python train.py --n_layer=8 --d_model=320 --n_head=5 --n_kv_head=5 --head_dim=64 --d_mlp=640 --vocab_size=32000 --activation="gelu" --norm="layernorm" --norm_place="pre" --norm_eps=1e-05 --positions="learned" --qk_norm=false --attn_scale=0.125 --bias="none" --tie_embeddings=true --parallel_block=false --init="normal" --init_std_qkv=0.0237 --init_std_o=0.00593 --init_std_up=0.0237 --init_std_down=0.00593 --init_out_by_depth=true --optimizer="soap_variant" --lr=0.00458 --beta1=0.95 --beta2=0.95 --weight_decay=0.08 --lr_head=0.00955 --warmup_steps=200 --schedule="wsd" --decay_fraction=1.0 --decay_shape="linear" --final_lr_fraction=0.1 --batch_tokens=262144 --seq_len=1024 --doc_mask=true --train_tokens=1107000000 --steps=4223 --dataset="wikipedia_en"
Each number is 128 + 24 x the weight over its row's rms, rounded and kept within 0 to 255. Layers, rows and columns count from 0. Numbers have three digits each. The size before them is the row's rms in percent of the matrix's.

# layer 4 MLP up, 640x320, rms 0.0968, rows 35-141, columns 192-255
103:117146120126121148104100119146104181118167061088160116165132094172120150135174155136121149120146132133105107076135154170106149161108113093089124109117135128121076072145122118116135170146114097
118:136092066171085124132143103115123141118111165133151118163109121153119149124130078142135154133134111126088106122156115135120134187125130166083106121150129115097122079110151131103116166089169166
083:172121097097102105129120112106085166110109147133120122129075125102086160143165090122098181146098126141162123124152117125124102103079128112152101146137062163132135128134150089107148105117169130
107:170153143098159125101111107107140126082147126137119108128120118130102114129154143113145167125138090166133146115101160104175084138146121139096095127169137163103144111126169097110107101147096148
087:126114112104126103124135133112111067100149135164140122153107110097137160072075138113131109151114125108107150089125161157149109100126117089090106102093088102123116122144122116114113131128121159
116:135140109136149122090130134092178130104132075125180159113126134137114129047145150092169119136116167173107100129173097153151135093104159123119145124131180155136092109124166145158103150101121118
096:158154127160102099073124157157119128145140173113130086123125114149159127113118087155150099167157130105126140126103133150150132114133138136110161154157136100127164110156128112124112115110126148
102:097127171137136127116168108099138123130105085149161116118180115118138149147103078128085101131119143137146106127129145163121100125105123153108158159144147120093084148140107123144123167142128138
093:107095136127169148109088124157144147108121134100154128142144142138082116143095138099103106132139144112125115132137157144111132159132104150126087070142194114172113158144152145142112120101111123
102:104113139096119114091133179136095129084157078148151135169163104147117105110140156128163116164148116120067119145114125129145158156110116145102148049134103133132122101098154125138164085134146098
097:159106137118115119094122132145098137131111116086102114111113158087131147101161081139103081117141120132117099120131145133074142114108148130133091133157129113133163169146129136104127135114131092
086:188130150151100164147143131102138094117153155135150100106124160133176129138151132103160128153101116129150093124131162150112140122084097120097140097163113123107097140153127117136140145200160157
086:144134123107121116148131117170173106158120028142091122076096144118137137125103097178113123142157132153120095127136124119147148107104143123126126132116115153135120115156118054067157133137126092
103:140080139125122109133113165130150122133111167147092128119122105175088099109121145117085149132126121173194130121119128110153108113131166159123116175120145106115090112126106135136105081146101145
084:176106080136125108147082161118159113127087110104144135119107137129102162121092143098162117115127098111083159156068154097103112120148076078126123143102149135149111096140091140091129137135124127
085:128132114164140131097119145124106184096136108097115111125134148120115120110158106146133111125123092119073151116125140126145082123122144162105159184128132158099124092167119126141146087081142144
102:137134159128120118163152125161143111173166120172133144144161144151109126129107127130134105152125156126088108149126123138148146162134134129132136130106166109127143114093104154163168151143135117
102:130119085127134116188108117140122141116154167116099135117159112123157135129109102146131154154184134163120105122161137104155114126115142144108142135113153126126129155119125113079105120141094141
094:117096119155164164150130144109081115102157155144152136132101089136072139122137133148057140130122116118103141122117122114107149116160144158155106079134110083117071117133112077132107116168128111
103:133078124103133153107116140124127207116091113170097123106147108115143116134132128149125136126103143112153144080157142135146076161077114138111138167158164171130138143124145098162124112069103152
095:121099127167118138153171122120116165145153106126142131090083082117178194165100106146073086144139110155123159111116093132125073195088130094126145132077166095109121162114081119179138180085117087
115:087129144128110127126113171120128160173097098121118135166131134120123174133179091113090132110122126129049118132140129143096130119142157116137111143092131138160102093068121136156129105128113113
089:101155156108130062126121144153117127149126097206163149150126116125126135114085111108143132144135116142146137121138152150152086150122146149151170102149131139119109146143116110128125100109126133
084:097140097143148109150126150165118097133111095114125125114114087131097138155114131129117089140148138140136116139140167114093142124108091104121124133101112123093170142139133140162128091095137173
081:179159119136131141122151129131108159155146116086169131102133117123127088130163134125140080146098142135115148137116131132120099130118152168121156150145164152145111118119095086155096168128158129
101:133146138141113164164103174143118121137150130169115100114120121147105155164149121114152159090122108118125078130099149141152154134126148090163103091116076125115096114112107080178125138109132125
079:117139107142108127115117114113143081174164088086182139133102112137106145074112112140131100137135113161162122119138150170111119128097097153110125154156102150164126156137197104156124094148120138
092:106140109150108105109176095125092170103094123125105104144110126153115131115141139167119116114130144093107093101144147153141111121114124113095168134095139132123132198114156132137136158117094158
106:123128162136115150183112086144118129141112156065120129159117086170166109127108113124108109133121096163109128120102146113102172124146146168122126085126147104133119134120141115107123159106163145
093:115072136099181151115127164129120086140115142135123165148091141113150142149103119137086186146119087123133126128133139111108109140095170164120077093098121118135103139131137068134079175069091132
105:117149109143128135119154085154138121125140124117096114122119128133153136165150125201115158154164169092127129105150094147122136148145151130155093127120129092095124114129159143062138120135152129
087:140124159155116125141118139167144119137168094128115137128116142148121140138156122113151122122129148115130179193124119133148126134143125140124142098130092110121077125138122107120146143153091141
090:131112165097116132117118099153098123157160143123144144124170124142142124153086115145126093164136120141084135120120170136148128140157200142130083108096111142142149082124172152111131134135146121
100:153159121080125119106106152143169113116151165078117113081129133137114173110100134144139132141104215098140130139156120149087102136174124108144137089132142110139068121130129122111105171135157116
099:147164109096118150139096131131136164077129157134120131126150117101142121151078118108110104189073130145137118111092093097118136165138110140157140163159110156120136099125106131106121134155153121
103:124126114105087137130140135132109109111090096084086126129139151126142111145097098146129141114115104075109080150157100142129133108101152132100150081097150062125118142120146118182145157154106137
109:094113150127110118106176146147132118112090147147123192138127130102137112136158140115142066105104120130167115132112100167144128119175114101155098171118117142162146125145146110160184151098139131
083:092132127157117149092123117096103128190123137111118155124162147085160136153075125125084156097142146082136132151063099077166118157068127159111112167135145104136131125098146123110141144135140094
100:141172108115146120134086096180111103158108108169123131111084130105164130106141108114139131127116111131139135079150129085139086169140107129122105110156151151134141128124131142102137120153132146
093:139133169128145148128092134151138146177114131154143163079170123117131134124154160158126156123168139146165138129137130141143122152096111130147136139115122120156160152117115179106124132111132107
091:112132153128132123106156158119109178106152106146129099112142125191154130116117122091175125153167146120137124068119122153177105089119104115079138141141119086116152149130167146150111147102124157
105:122122119152145134139129157138115096142131121122138105133133106112134112156145135090080114141162114104109083116153110130134143126128097142133146134129148112137155123097132142125165112152103156
124:132107110111146130096142172190090117151124122129139153171074105077156122167085115109125084108098135153128148129135110169125107084130119121127163119118115100152095089116143129152115152122154126
108:141081156125118110105104144115101113164114122117147145134094143172126146157138162154150087113163134105120144105093152150174165120146180097116099097087164090103149117103100158124093137109118156
112:105113139149142120102072173125145174159161143108092128119133101149153115122110086117170156151108171149139135153134138111102147102092143170117106143096093115084142101131115111147137133146105097
082:142100140155164135134130155130108107136153130173143136120147112154154107107071121135148158149110121129151134111119140129123110100114089159089125115136098131129168070100103112141127080148139125
093:144131129118160133129138136155100150126133143093113139136166111116102183139115120118083093113100116155167133137128178160130119128143150108131109178134128102127120148102115138128121123046148117
114:087190152107186115099131052095127146120140081127160118150166131102119123127190161117104121138144170149077124153095151151138105129142103092116104087101162109130166106098142132100115116121136097
092:133132115118157131142130121149117108101100120044108116111130104105155178138136124116160149141093105123120165164117133122124164125124133135107151150151135169107163145150124176158142116098176139
109:124155098099143128147173126117112078116148079094137158145114141124108089114189115149167143181134075073130111161174141162125113163078119155111131072126107126165101150156113154094158141119103103
093:123124079107181106093151143122152153119063115142159135108138133124099131139078098109113118095113104123160165133136122110139118105108140165162096100116104133127166115133155132101087150103147112
098:120065136132122138149184122113155125110130105109139133135131114112133158141094125137110146155117118141152158115130094125165099103160136166077074161120106151152133152119146155183137124130127131
105:133141129140097105127124122125108122123146133104174110172148145106136138151123154086090127150108129145102112105156089107122101099138144172093148163105159158113130103144091172116163120099126126
107:130137115098139135125143139105105147112150133126134131115125096140096087108085133141147163083123115145116108140134116114167168152157116140154134146107151083129141131140083138126178144152091103
106:128134126099129150115101129150113132104114087102076141110111158137120135104140147174124098149094165140150147128186156084145103091096118178121129147186153099126099118132150118127134107116066141
108:091121103113100099147087130121109089102124113142099115138104123144152131139111117133102090158113141165144133166116119123114156146109169116162153129149084158143152148171137155116092138104096134
113:123130163081141126164124117136121135103127132131161129136156086161076149116174128126143145112122145154128099135115123113105101105152108120097099129145116105127131122086173140118159105147110151
103:127150143095069138119115139114070124143158136134090146099170122159104139176141118105130132103128107074157081124115155128197141115169109172106143115160086103132146159122134124082142121142105160
096:129114116120097087122133120101124137084089130123080121124123097111124133136138104099122082135087085099128144125157120103160079120130152152124142163155107144167178113147098166135088134124084127
103:120115152100106125089142116117152135123109079138168096097118132174170101136181140132120144143161133130145135128130141110157098116098085114125156140151183124149095166149111072132186144150102155
096:103186136119107131179119140102079121153145095137173132108079106147121134124122144107131142075116112124137126145094115120104148170105149127141095125094123133144112134120102156120133139181141118
118:113126120156113123149104096193121125109146109093119142103150168170145089106099136112115117053128101131114135139121092110094164153122150174154141110140142122108117133189116077165126151147121161
101:090172130090086119157135102158130140090135083142137103186100081157146110123190090133118084118134107112147125113143130084165164146141136133107100156133140128150124107118115112101118143176122111
101:145122121109095127135119077155103105137105092087147128139148122119124164114153161103106148093140134140130130140113128126123121123090106126127135126133136084132121153172132175118125129157153079
094:179142132130127141110164193151128164127148149141152101123111145161141124110138112115137091153091151120102133093109172137151110148128134160163098184117120075127161102118151142165140131115107122
096:148123180128124143101148123121103152110128127128161133145144160175101095126123137110148172120154144125120130127133101131112150076098127121137121170135093119145120119121138121137126149143098142
088:130122110116112092120116103139116128144097118141100180122111122132113141097147177140147110148149110072122150110173141143093130130103190139133114095105161168119133137157117119143088150120170139
097:122147128188170124096162113155170073101084121188134138109133099086112092130123114137103102114168138123119120135110117133111080121108160133122091080136124124132086111063173137138112098114127113
110:140139176112119114145124107174096153178105132131159153122103140138156117117132141115125088118073135152161118134119132193135096126139107134101119117145098118138169137072126132184100119097095078
092:083126124143133125080180121185143109119102144159144141104126111101140133112103146133131155162128091167138114086148118138152125153111119145138105128159162094135119141142128168139138129122120129
091:102105116134140106105142154178134149126148143146092128178127157129119155136097130109096126144096110131100134101124125089127141122119096079130132129129102166109110141169128107130110103136090103
083:120151162164116116066190118155117105170182105145130091177150144147129135094146140137107098111100120124146130116116121154126135204115183109121116151106109147108145143139074083113127126165127132
107:125163107105114123160108141148127122142135154119145134130138124121147119069143120115160113126114164083109128151149140164155157158125127151122141108113129139120127048132132125125102125177149139
092:122148117111162115148127131161120166131137137191104160111150102096160139120154136135108143123142161153124125098112142129134125103145083135131128176137147110113130107095128155115124197152137109
100:127131151114116166072121142123132166114140099136125174097118125168105142141150112149131140120125108117106121144135149100135127119118117106133089204140142093164137133129119103122168141167115140
098:080174132101117114151112156146128108141178087124111088157128129130132102154155099106143083105135169154124111130140121171166134156098131155115179079154152124162081125126120111149116111101104122
104:098132125100139113098181123167113083124097087163108149112105125103091132064122157157133131134095109130136093101135177088101092134120132105173141092133123146121136117144096161096074129095105100
103:134137155138142094161102124142097140143177138122095136101121102131124151108139102099101097127101132130175123092144140170122163133127122126139112144150100131139111145132106094153173165126082142
105:127118113132162174123108153120115094136145121115118135134065146149150144120102074111104099131127149125089122140132172147101099072132138144147130070100180106146126119152116152099110117140146077
092:080124096153129083154157134124097132143133091142137125165161126089126158117108133179110139114151093093107117148129146139129136120096134134117118099164120116139143096125133107114130167198101151
096:122104101126125122117113131123131127146118109131093143116124130092116123100103087155093090105108125093113124124118114104115162164136130119133144196080127098169132130177122177110098108133153066
094:108128126150136137130085108128159119175138114098109149170131122148094123100112152121156120082118147102102132124111115167123185170111181146123122153115170097140126131153143117113147094120166180
093:101155110152140080110148112151139113115088102130154098163103108094110121151154134129147082142131115081143108145127169129086125115124146130142080138116184099150121180129105111110182094113113148
097:170102151103123124153105132135108163105121105110131118119099130134106103102156153087172109111112123122172128116184106158198086178147164161073149072115109067122132122120147083105132141153139113
094:135166094138178099136173125107125180112125128119168151137131131092134116114088106097153119108090137109151128116133110124129143145145124106169137139163124173134089142140136118148129122144134117
091:132126119135111157127104134131142115162110114086164151085114171103115128122118111129132089136125108168109117156102130149094146160084079119104121108145160110127140163148131138109124119120113164
099:141147114144096129122133129151154132123089122121148160064128096125155072110079105104111103148118129101158166138114135133132139139118091081137127142143160144122163101124111143094104143152110120
114:138127145114111136118093139131115125143128160140140162149102102114141139142134111112130123128107152104147138166138149167119113126161124126095122130124091110151130125112164142107164129125119148
093:144119138112126089146114125116135121110147073107088105093104145117167125149158097109091099092149120131105135100152139133123122111122132116087157124108131143135103161114162126133085146132103143
095:129098152128128114129074127111130109147097136133121154118108142154106103168096170146126099139117164082123099113107177118092159092150130144117134086165146124100139158118132159132113140146106151
096:105102120119144176145136090125137148153128147157130132113107142080104140135103174151126139086126153114094123096129125094113081177132081129116148127144106153115155126095146086107116110118172155
102:119130125139141162117113157103142135130111173116149115142123133072128140160080078116147097135141094137108093115120157150114144164121152124085108151130133130120127151155134093129100137117144189
107:104097143108126148186116152120121102150130107135118151120128152106103097114137163111081069106120103140115179113147126118119139076148171084155165124097132138160097123136136136143126155111139113
096:118144116137112102150125134152105122101141107119084142086155133128135101102143162113120121110123130154114099154097154136135120118122154129133131125142145081112159135128094122137131146117128083
098:146145130120114109161073143163109133130152155091126067161081116113136123144179164107095117110105107114119135135123110125128157148131147097110106139082130112139122099088128113145120108126129159
089:150129147131114153101150117126145123117106117140124114112179152112086177129105128184119101125169134136138118088113143139165160107128150106159130074099090153181150109123159142170168145104141127
103:140134131112108117201098127118113141106120117121118106103137109139136164064127118120176080132114121148129125142098132132118169139150125124143143113138118116116146094136128118185153116150164151
110:142110135141104113092108109132132184114142143114121089145104130151138130089162098107121081169120088107126117112150160143115162133132136122106107085111149113159108078093107102130148141192115137
101:111140166139118121106105138125139161136148135126122118143151111116107102126138103109160091126116117116143148092091127153096138164155116100151119151161130129147154121110099122147120107119156114
092:117112077134127114160122161132123081105122109115122143091176106157125119128116127124159154098135118122100121112156130142165169129152121130117139107118125144124134107132158134172164107147124134
100:085112153117150137068139150113091125075128197112062126145116123112106133130119091119112154132092165111132082105129111125148102102144112125122127114109121146113120117155117075098079136107146108
090:096132173128166168136106132151135090148109075098133133128102128124155147073104097121131129135144127151110149123106115085137122143116134123134137067148139158142138099124122106153175121083124152
106:111141154125127138111104097139117104173135137133119165169110136161108129117092136124104103113155149118107103139146123154096103148088127109151129142131108148111149139110165097128114157135129152
099:153142145107100156127135155139103132106098152111117103135153121123182128130115149137154104146125122111137108145184123093164138100123141159137112092140107175152131136134118159116083133117117122
105:143141110134107135109128094143123146096133159135164084105114101104105121111148165119115144133140118124150144123125119185120104132141138086154087119112108088127123123116158143108128141114116085
116:114147104111123170101155164125121183135147104129124137094120112093125129106103092117090167163108181156131131136088136124110090124155068174114155140134118145134133115107143107078139157144164119
085:152120159094095164129131093101092153096114099114166123085120120108101151123102147134122122109127107093134102091120116162147136073156176132133155117085063107129088159130114154135153074082123157
# layer 4 MLP down (transposed), 640x320, rms 0.101, rows 35-141, columns 192-255
100:150153101149135114157126127101127108169149126181149111153079125166124108070164153089173119124122121144111133185128119104139125089136130132137102155149172117140159142105105187142142143145136136
132:158094135150100144187126133125123095101181163106129126123140094175137099090125107089170180136151104132137115119088165101086114145112148146109095095144132141149119069150115165147142105080132143
077:113146075132131127138141136127113081111149141103094134111151114130119109122134116121097129139150144120108101125148179123148162107161124104130158129136116148111154098122101132099147157164144122
110:134093094119134121082202118125163116087148135071118122123099162103104152124146120095140121097121118089137166090119118129123103120113129133132164088122163136150115079148150121076081144110100148
089:123150157120124134153123078147124117167134057158109156090117118167150140157150140132137158148115099073117117174123150135151139153121133113132102119143151130095114100109129128129156159147091132
100:103100131089135098113139133142145098132122138149115134132082114124159147114136131111178121156146124160105148127141140137103104169094111115097153115124095128173132120124129139153112078134173075
095:105149144141165122091152131101130141124107112202113063117122119186139145126141098103131152138137109130120148152136121114127158136186128114163130126123152131142126135150172114159114145163120184
097:142146149167117152168092106187135115141164118116123126104136111159180115143066143165092169106151113132131116072179097132143120152187148142112143130143094131111080138119151149139160118113127130
097:132116152106127125130125173127148150139121135117116113120144144104122119158128124142066150092128129121138081132133089117114104107112171105126137107129172147141135102145120123097050107123084127
119:141140143132116162121114146120145100117176149129085141156145151111168154107095135166106122125134132141086108088119122114120126125141106153164149088089090132152099094113148152118144097090132134
097:114131165133156132121119117141169142156096182114139116129174144096119125155139144154129159126128144106118133177079108131113122131099129133153125112147155163143135086133112116132113153114100093
094:100143165125138085125135120122156148138119118126134156149138127112132148145135150162106107118117138130130146125098130120157131148147195137155114169093144165122142160105098165144095103108100115
101:091137117145097145095137129096106145133104162145144150163133088115160161123135143107134159132112159196164137112126165145130122137079123114131173149065090110146092141139152110117115127099160126
101:127119168128144102173136116111124124115105129159157139125157134146147117127094096101152140150153099136113106149143112160109188107142156126086123120146151129132112129139111167124124157148149105
080:085103143135097109106100103150105142125101111164139152095112106142129078179109113111115123163097182076141098125136133154112099109143131164111079141113134114085131106130141116143111138141088159
087:132119123153198158100167120122094089123130136141128113133155106116132140118104103130152144139132130120094120116117134123126172102142132137143132113084106129113123129132116171096154138115127139
091:166130109126134130126110092111119141116099114139138148142155114138146125178132113108089133148087134160125127118123096117158120123187156149121160112150087146115156154157173122101131154097099118
111:127131134122122090122140097141149126097125119102101139108114154136096108124124123123137102119082136143122146110148097134091124146075107101134110132176096149113120084149144143136089101090128130
100:128155144110112110128110125134130071169139097117100114137165171146111101123111089131164109119168129159101132110124157113117113136135120131118145129145123115104171150100151165137104116106120140
104:130147180178153132207149180114132124143171102115145120137135150157132151080107114131092097099141118139165152115120122121123128180096126133107140141103140117133129124092130153127170137130135178
093:085127083128136106112144112149151084132145115120106100140150154110117099099143146136151134117167136167110168126150109158125143097149079121131101095174089150157117152129104167139153057167136158
107:146141135120110145157141152117123144128130118091128131101139144156174149096138161157145104100169123137139122168168094148123128117114150114147086132160115125136114114133113159130134125084099134
098:126130180111156154183153139126142122133093127121103126116151128154152126118101112105112143093129081092118162170102111150122153087082110157130134124094112116184144069143129114129152108136106122
084:098129134115136201144156089123155071155117101123147141126113102133135117128118132154123147118119149094136122130134119092078157112118116134120161133164135137153128119139115148121109145174120128
068:069165105148153149073088139143125112074097107164101169121130126126141149111106088178128132131097111072136135128118126138115114100110095081101080089113146104121147138149153146100181112139075109
096:123080165110115163118093135102148095151117116111135135137080179176127147110112156091112125153122156094153133112183108162162118135136132107111127148112159125119153117173114101105100147104077138
070:130109128108139160120102136165119138122112132131117167137129107148136125147077127118094168102178153093082144124144126129146138145141135099147132115112136135106169132125120126099135172128128099
091:145142161175130112099130143120160130128181071092181141129125104139090137105159159139139125132112114095114169124086130169158124159148116130115136116105133104151175125093091109141167074137147107
099:135153122125115029117173115081140128121168132095125104122135118120087131152119174118142145109114089156152153142128126127093136112137159151117131146132143152097091130140122142151095155099124145
094:158174146118135115110134084119135119153110107158112124114113111154103156100146118092110132150112137154108115123127124151128150146139146137185115130141124165132155140099125115126161110115100129
100:104117120107112092128125117131153127132127146134143130122109099147079170169167160142137115160118161121152171129170151120108104107148160161105120095115106162132149152119111137131122181113118096
089:098124121132129103102160128135111137110080134150106124118097125158152120115096117150095132185188105132126065123192116076064145169144119105149126128109151179117106117152140123110081144105127117
101:143147130115145120143153136131125142109110139162109144096118114115108140119165149125138123107145133088138087109179114128105135154100109127112142150144120169118095121182079099114091116113096116
106:082150135085147091114164172125122099126129149156159135157071119094191102102102128160148118126124110144131153157134125101097124134135173134162121140113148108130120100117114138143111181133161123
100:127166121136127126110091107115094128162090097125131109161110119100077138130132126105147100154106129152080124158117172093132171144154133120096134102152134129100165178113132164151153147088143087
099:100109136156153102150129153154150101181147136131153137135136100111118149132114089140141120122076130092118152110122126155133134095121128149108153122091095117122171142192136147134118120140128090
115:136138088121094157089164125119139125114130101141109124135143130133131122132145130163116100137098149143118141095103108136106107141160124122137147104131124141172129100111154113129096116118132163
076:103147117136146134153119127168151150163120127116106149125157135124133141124153074136146146101159123140168110139119158133101154122105115095112155110101106152145143158147130142160161135124142097
097:187138165132192125123166145128141180082115092146124118119130134137165153127109140128160096126081080117159146132117105145086140141143154114107177164129138129136153144116139125151111162124118104
102:111130131076103126097149130139119128101127124139078091169081175099106122165140118106122104136077126077143158127127138120118133117113115129127078121109117150153174114117149065122100132142131082
098:099134137082137084132117121097151103181142085112116151142145113116098160129176091160104116168117096106125146150137129113132138125116164117106139091135106143117143087105128105101096110113136119
106:170097121145129095088147112149102141172111158103137113142148141121131111139128099166178121102148119084170080117163109141134107132109159142123135139122113143146143115138135146102133164123137113
117:156113109116124066112130204089096129159134161147199124130086097125147151117113121105087141125165168104168111141138064133115123089152114128152166136158153095124091122132129152190129140141152134
107:093156121131143083137119093127139171119149128162145111096083116080117193152114122110127117131104089098105140140174141171166097128141094111131153145093095120161116129102104112119152175169146130
113:127118175111127114126133096146148091116103091159156141156132130063123147096136156127139133120125136125164119154138165124133051125116140109122137109131184112156159214095174111135119135099105150
088:111148128111129106132086137110159130128093124124127098146125131167120144100150120149127098124110132161122116146116105099108170137147166115147093113193145119120134142119114159129144110125136123
100:126159139166155149109106121102103107134087112119104176122098115139101094140100111159155164122160138164113094130125138112123167167109154093142069126180139105170140104104148118195134125138160125
115:115162084161163124110154110151116160146133101152167135103147119135106141115142172110128144135157106110094153121118083131133116147121126088139096116100136164136151132096158140116116126119084113
098:116117133130125169118145102119208150155139142165125148136110148150106148099134178134125119149110116113110086145138115116155119105139118098127150159138135101139097108155126100126118132136109094
097:133097105146108111089141146167146138129114155140136085144098115125119127130105098140138138126150117091106142098141119157131138153141118113097125147143123081108046083169117159125118084112173096
098:133116135152064112169068106120117074127168140103147174091146109147143145135128183132103107163126131130117096124132114143123122129130137150092146127113122137091101093099125100136125160152084133
099:114152131136134137135092102120114152128124106133100084145141156127111111138122124097110108125082110164089117162116174156138101171124115152159146139161119059083127137115124106090114109142146109
097:082114137118140095143122112077136087115113111164124113138159100175146136123116151153101138122134138128120113099105096144136128148157130134101100161124096118115133125149154131155108144138107159
099:121151090163158101095115132136088102124101137122119152151138152115124167110167156136096141146106173145116134136112102139125136106115142157080128123131123164147125128129124111104133108121139111
105:131121120104156143140129101178144161134112143156112177095146128093092134149171151155092127105140137114124141129090134143103110116163113139165155095125171153169171126118168114173162122146061135
103:109109148137125145129103127127133126132146115107116153100100163125075122161143172128117133101117141160104103114151159120149121121128100128124115112150150168129149095132091076158101164131114091
119:121159153086101158111165118124112114136111109151132152117175177127081142158221123144128092121137120117157101081102135116143134163119148104118093121141181134136124121104144125105154102119078115
103:110130132143117108133137102179109132124114107123173096100133145100146114161163144145179122108122125124144142117185109140115105122141099154132131131107149155149140179129119140166105150111098109
095:086104144114123173132142140102118133183140117157147107102177087104129128143194136143105162141119132163142128183132113118097140160084137123092182142099140088126121111118128136147143127106188149
103:118113141116099127116122168140160164109150117103124163115110119146144143125155095176097132141117153110124137134135185086101109137086108115158149148166137163175118102144089153114160079091119118
096:095108102123159126104152138105121131105105158145099087162167110115098099184138108150138134152092152093124131123129111101165127077117103151085140110120121120105086105144145100127132104084142101
128:112079109128126093153109099139157130134160096073136175119139186138112173153123144137121129115093160082138162143140085152119140136142120162096146079139167126122130139194108095147111167107139153
099:102131107142135135119116110143141143148123145127117132112159140120117097126114145143096162120140078146181159117131130147174121168137139141139127126155119116124115124146160075157117166112129150
094:132136126149145163094134136104116136119135160122145106096136122149149097130113122144112116083083132093122121140130132124126134119135159152131138135143123147086166065149121105133134118113094156
104:089143083082111135111144128183155094140107105132111127130123120160110122099111133127083136122149116099079128161140120102162148129118123117153148134125115149119122098099096152114085147144125111
099:086106132152121108148104113114126120141151145145074150128128114128135106148135149117148126127117114089142133076120120118134105128139151150125109121144174115135150112142169119149111111111102093
100:098171128104135119124144111165133117118144141115143156110095126130163086113125127116086156117128133147142125143136138124165088116132146159134106156073082117158107078133155115121124147155079154
095:100163080144161114136098104146130070142136101108136148128098127145158107116104092116126139117123135134155116122129111132164150078121108143119121106114146147155135188178136160153124154078172125
116:135118128129136129133157151146111156132112090120161153090094115132135123151126154180100098122127136132153152120127127133121126075111122129107139137166138124101123140105133104113139128096116116
095:102143146125158152100113145152131139109115128145116102079139159119133141106127138163080163100121155156128093171097079129124151174094114118120091140112159155112122108107145109116139147122108070
090:144137118131116130105129126122097120125152147130142124114123101129123131140124163150113142121116091168124102184148144128093118138166142123146080107125172101128143098139137145160127140154131164
077:068167087107131109089152135160112117097111168094114111140110102122167110129118140102203089124116119141095144097166123112150079117149099108142143129133179092151126126111140121125140146150141133
104:103167139147082130141119156147155122160090137113178157137106120140094170141085162141117094156122129128136115148142166069181148119091077143101109123153157168151104111118177127127127187144131153
089:141166146125168133170106146104136149101108162085101092164106098125089147115095140102118140120151138137088160131126108144136150108147143135107112138089095148160103110150155160115123116098101108
098:167123108116128088119078117145138102122088159118120121110149129131138099109101131137083078142131189135113153149109108127162102136119140093120134125171119105106168092131138160111133141102113150
096:118107150115091136105150152138156166116137146162118106122120139143125115116125148168115140121100131127135136120128135118105085177129135130104111138095117155201172089157115105178152128116096125
096:096121130065168155107126149101149108134114140149155120145132133126145109119116118130102165121101137161095099147108123134079166137115094158119150115114068135124150120119136110094166125110135082
109:152130135168132099116130165101136142156110134136092139156111109079152090141100115128141101151153154137133133156126151133130147120124104174122095148095119192074120158142162150143124095114111135
104:153154113118113132128136120110134132115044113092111116129107104133162082089085153169124099086118098140124124150095100153113127147110129140139111123135120111111105110062129115140148143122155143
093:163151125134122143074131162146139110115101101100127096136122154151117120102158103133164121147147146143138155140111118113149091126137120133142138164169138143179163151148124162110139080112160135
098:134134134109087136107127113173138136093150135108124155118162122124113118144111166150157142136151153103139135100140181119151138152141156087145134110150118095149137098100133118158100133098097140
097:105175100122142177122113090102122129089125152125149110118142126094111087158100139135107143122141118162107095110121136131108146097134138135108121118086093170105097090117109145110097130130127147
097:120099115090090174115165145141120168151140138144133117070159071130092151177137157114102173144122199144072163122127126126169138135160106117074132161141127150120146097089127090105117137096117113
102:142101146127107150115153140139133133102142126141151120122114180152151102131118162141110121123114114117111128163138131097124119126091101131158087148107126128153165101179113129106123123097144149
100:132138126122114112147151117143125133110143112099103124127120056107153136161128134128105146122122132137089165119146085121165141078132076118144150106083110157137070119119133135135102120160102150
096:112117091148157083139140134116113115116115091123122090129141138102111132108070122121113165147120104132135177106134155130109113094159135125134128123141082135074104147088108152086117112133069177
088:100122153126149134116152123151133128199108105131087129152114146185138132129135074093096107081117134122087110119165112126155126113107110126150086122082140113131141096133110129119057130146135139
120:152122149142112123093113132148162107118099155109163119111111145096122134132124111156170116097148139096131107149132089144103119081151150174161138123088175092134154136117157133131108110101146093
095:110144045138105136105165121098107153169146119104158144134154103156091141121137148082143143139148109104114114119135094136158110161130113136189151112156150160100115156104120160171102141120153094
088:145099097101121121115114110106110114134136142106051150122146141097117146126163132130093094110109178127134156127116127136144110112135125111143166137144127151147120113103172096131097112117088128
094:154138139105115130101164127109146110100084075118153121127135101123148161127159080083124138180152130159129168140130145128130124087144156131100104095090161108140105179151140145164146107146127143
095:094129083156139118187097094121116116119123109122123123166144164175154128114143178111107125129118136134167128145137119169135169115123086124145122095160111114131147109137135146158124156101120126
109:167119114101110112103130105117113105096109127081127151171102098117136114147122163125129082143120128188121115103123124136098121109146121136149122158121136074053073133177095140108135145145175099
100:123111147086098076179109141102149175172119106117114148146127159124108139144181143110114089141151097097145077119163138089131114139119151137112147132091124127131103140129159138109121104136086101
102:084158096099142176123114145186135138115119132138137125071164137140111156096118098152093120138136108183149136145158122104151130091114128127141130123161149126158149085099152114116161081099156124
077:141109138115138127125112157145129158131132111121133148139117176097118120150131115126091094120117115143143073136140132142166168118161146171110096155156137147131142101121121132133179141173087116
113:123109128093105099103122125121104134099085140125126167131150160173151186118178148108101159117120174118196134074143092118113115110114109110145139135139122137141158133109166159164159119077120155
109:174133174154101177131127129120147104115136124122112130122147136109146110065165161123168138146174151133113162139126155132139125145104143123115125164116133142141120122136141145132110123106146092
102:131122114143119128123158137133133151130135139142120106159097132155102157145111134132106147139169134099104146158166131137126125090118122146106147111122092135152070131159172128109143126113086126
095:120131170093127112094129123169132200115168172132124133127131095112127096076122158158117135169129123136125126125141138128152151152071201144134089147148182095117132100070082111088086127124133123
116:156157124162096121119156148141126135153177094132150113118141145105150103113111122117142073079139109187111156121082131146118107130143100125127111117128141139127118167149129144136113106122121150
098:116126105119113067088165087134113149108128153146139142119183128166125124141161158141113098131143138127117164125133164161135144091135119109126113167110120131120113109122117125101128147170113116
096:121159149118176133085179146130137115124116181136072146118133134151118176090140157143159123172116132103155129129119113121157145103150116108123127128106077138151106140126125122125104101135081099
100:100112085126107167147143127163083116152147135133142108107116095128100115107180141091114133125144129151132183160111125162157109148148102141132110127096087124092115133120158091131102138159131142
103:128134088140168119122128137117155129131127095088094168136126136137157070120123140140111122131100150143129179104118113090134152127121151144092143142155134124134121146117117161153115105144095158
120:136102139164121158138119152157149132143117126166141155147086144103120132139151091140109129091116153165141072119097121151092112114134153139168161120109138098124136099121134087124131121098182091
069:100144129144131166108126097080138120123119100150108134165158139096122175117132118148145130132107142150133136175126145170116139073107165109111127126149091146106156140160118144123135119142102153